{"n_layer": 13, "n_head": 3, "activation": "gelu", "norm_place": "pre", "norm_eps": 1e-06, "positions": "rope", "attn_scale": 0.125, "tie_embeddings": "early", "parallel_block": false, "init_std_qkv": 0.026, "init_std_up": 0.026, "init_std_down": 0.0, "lr_head": 0.0204, "decay_fraction": 1.0, "final_lr_fraction": 0.0}
Each number is 500 + 40 x the weight over its row's rms, rounded and kept within 0 to 999. Layers, rows and columns count from 0. Numbers have three digits each. The size before them is the row's rms in percent of the matrix's.

# layer 6 MLP down (transposed), 768x192, rms 0.0901, rows 624-645, columns 64-127
104:529431518539509500525465480510556479500515538490507476498556429447527548510410452461442478504472525495427453455549492450581520506488483595519553499513453469495440454501455538503493476487494465
100:576518459412454460445513534504496549565517511509579500529526441493472486485480505470484482453529479452518525517455545492472548494475509455424429482534553505461510485563479474488468477473446510
100:508564523474514535474485460543484523538517477490487507548514525502527477489479468538545501510577491503437507516497462452485486474592511460400477492483520493418551561464452490529507453457477515
108:568552489473482491448463488487578457560479517482432575506465524531518532481493506533475508548500479520497521466446476455459511508445504504493479453525515528679470494483457422506501569531535482
083:491434524566440505473534458539532566489485475493542498565501473519462484441512550536539535555497533452516510511558488516515437482559453506553554460528508506441470497487514583485493507463498543
100:497530458451500541427517510451468467479493476485465479459547518509394412547459507420528522454442469502529468460516485528526517460541483451467405475517490513501473491543549459489502471508572485
121:472497489511478530540472501502504477526534529437505514517539527477505470547477530468492483537520471523501574440536572499436489502531549459380483474601481527537486548450568492536506499480449536
099:508507460477486466504518528553528473541576401518488455503517497501483479517447480565448525417557561512433535475499492543555518520499511531499507559497477463484469543493535432485571508472456488
091:432498541581451480507522520501489521467495498409515470476429433519522510447524479524477494507457522495649476528426491460544490477549446470509560459601501507490471473472523515475510511458464552
096:466527497461454482468556544476522480578531507549503478468493437495506572465471417483540545505494392582529545508461547445466476478528513538512486474431532489464510477560510501567513454553483529
116:500555571523576439516550490488555578526541488583462487519428484500468524509492546470536588469499481554538528509554448493492515433518479486559468534492489487471511435497512552496567544542501501
134:453493484544430488502488483435532497516545460463484469470497545495478492539551545498458515561547527515521580515475503515475490513495473488484491454430492527529581471545506383473477529495449407
097:429398455469502468422428551496433475469477433405484521569500484476446484488499536476471427536572507532469537504448481539503447457494528434543484462523551478526502512451476481469495463517483494
096:502597502498505485435500570512464505502553507423504478542484569532465498507554486530559458532492531521493463503471561493414439499471484525513531527464508505481528450562555473492508540499512548
085:416468533521493460441490426480481493541562526494516487573495511550511530509457490535465454545576506470532434506504527538474518506519506517483509460477519530518514471567479536466564539592463444
084:503574429480479518445462472426538536490492532568502456519507509556532485515509550549478467431491481445506536523495505361481462457474513489563497550536511472482537548590544491505439495527526506
090:609444496554534492452481528515548497541615566545483513529563518461486499484486518512528441528450454531504503560500490469518438476461518541474516495511457488507503496482459602465488470529479511
101:509483491521485504441470463538556543508528456549486493497546473479461534519446532468472467528428472455442538514524453461508521494486479474537462469483415483540515533454552469552437561477487480
097:514539481506472493464471525441426521482506443591580484426585466533506513536484510450504532482468497490486452470499487530536452481484495470491507469517526544509473484532454421477517525530572561
096:476547565499462515390432422509382527510455505517491522534543488504461490504503546499462457494512494571474515446528524514521545473481518581499482459495566458439546526478494513486490510499474539
091:565511476535483548518446520508501495361506467474549526582573510487477432584436541503522483575549499505486504496585502532478559517534507562439542484480515528499460512370522493532515461435588508
100:500486485461514447462456584513477565480576536543466450515595484497505556491509525469479465514506493510531472532487517492508533481583476517547511497503491388516525486494419440478589495492537530
# layer 6 MLP up, 768x192, rms 0.0963, rows 625-645, columns 64-127
086:473474524545569548527491508514456484495425518533408517487513590495548503537548484534470514563486527540470479500551493525546429422498532500523520499445484504573500493463569477535534480516479502
098:487518473503500384494469469548498508473449566522462515549443483548501492514470529544505441489568519512465403529602506490503476482508524458490484492513503502538524427488567553500514501485594561
103:560538503428486487483476467477508512496532511619494479477513543488473513528488559515443468576501471528476417539392527495459547553496461489503458512485534483535513525510433490531424505473514542
084:563508472474453507496528520505417496459535493517525481429497462512539489429473405560485510509522459554464548502442465504523565517551473478514477540507544476503514514495450460504485489534546507
102:528476486500505471540550514515489440456524563477427489523516497467539454437505532475449527574611434534515470456475556559484490476528384569528539476515482507541533461470547503488522447525512492
113:509528378458445497537453504513459528500495444515515499544474523528529479511431539488522513523594464489509560510527496590432520524485486491505475518535520496515531520530483574496473428552453490
106:471421585468438459451527469458422526560468499498538510590513529474499428422512527566442540459569539592414449558468496498515445500465491478531407593474550501478522478470530517474514507519504533
102:482474509451476417558511559549456472495504606453475502515488508573561530521456512554480461563491547481581501489472478515494446542462448491524519521509456473536496505465498418484497506487501537
101:486494476421506454522446456564522476464438460455493472527547555505504475507432471494448490500539476478506500523496572497444581491456488567463534493446503540536515546446468513473509466436468528
107:474424490436522475454525466555529523505503491466558477560446539499546484529525533457537559476525464525528480547532486585450535508467461511554461525445492520581410555530525540562508470553458469
116:531536534478463534481466448489534488485523485473503480449517617471515430418525554577508467558484506506495533533448486527489555508401446524539532481377538490588494487609460487466469533505491562
096:505497520439448426491496418537410479521525479481486427473536483549506498478542566542476498547490514474512470469541551527476478441461471515510527507449520522566496530480484476510446573546537533
102:538451534479501497538432427460435546514519524524461526479465505509542466433463501491523442507446551431556489506522532540453594555461526383482557505513501536539551514526507563549420506475490466
078:504515400455516489481512577540571538437429529476446490406470569523519524471567491490480541553454523461500601524460451497451519518437531461503513519501467522489495474426505451503516500481538468
091:546487523523518446534530477573514504480507517480446498574484489514535537475506438516468541538514510609497488513537514560493507473493465461411560517479511503549487453468571524470524480442423531
091:484497490460505533476483504506479502545454523393557482476490482497571457534465526563464557435495449472506533569424461553521465493497518483467476512449515500534478539516462409497487470525452557
102:517495476504472454543471563474440520499525523528507499521446535532543475505476529536518561534526476477477520467506478550437421491486508523589544558550444551540473575485518478541581480530501484
090:433462550550503515548518537527547525522487506541442493469374572480538458417478431475554494576498526454522586474616520493469500436453462570508530523452455530525477480520552556503482460447520481
089:473490448506492497521506532538532555418538494494450462501513505473546527473474414484537513454453446553521532550516531555528515509476452524540530522495514525527504572493480460555521492530477465
099:472488538492516432440531451483509531599498545527441486448405487527530552407561471498502507429494484524491507482417482459553469539461469486530459479532485486506519481607478504477471544584433474
106:597452413489462516511546462471482554477505555552508493532535575418489498521523431515468512523522449529470492456461485521499528447456488490454482557426520508515516423505519476500444566524575527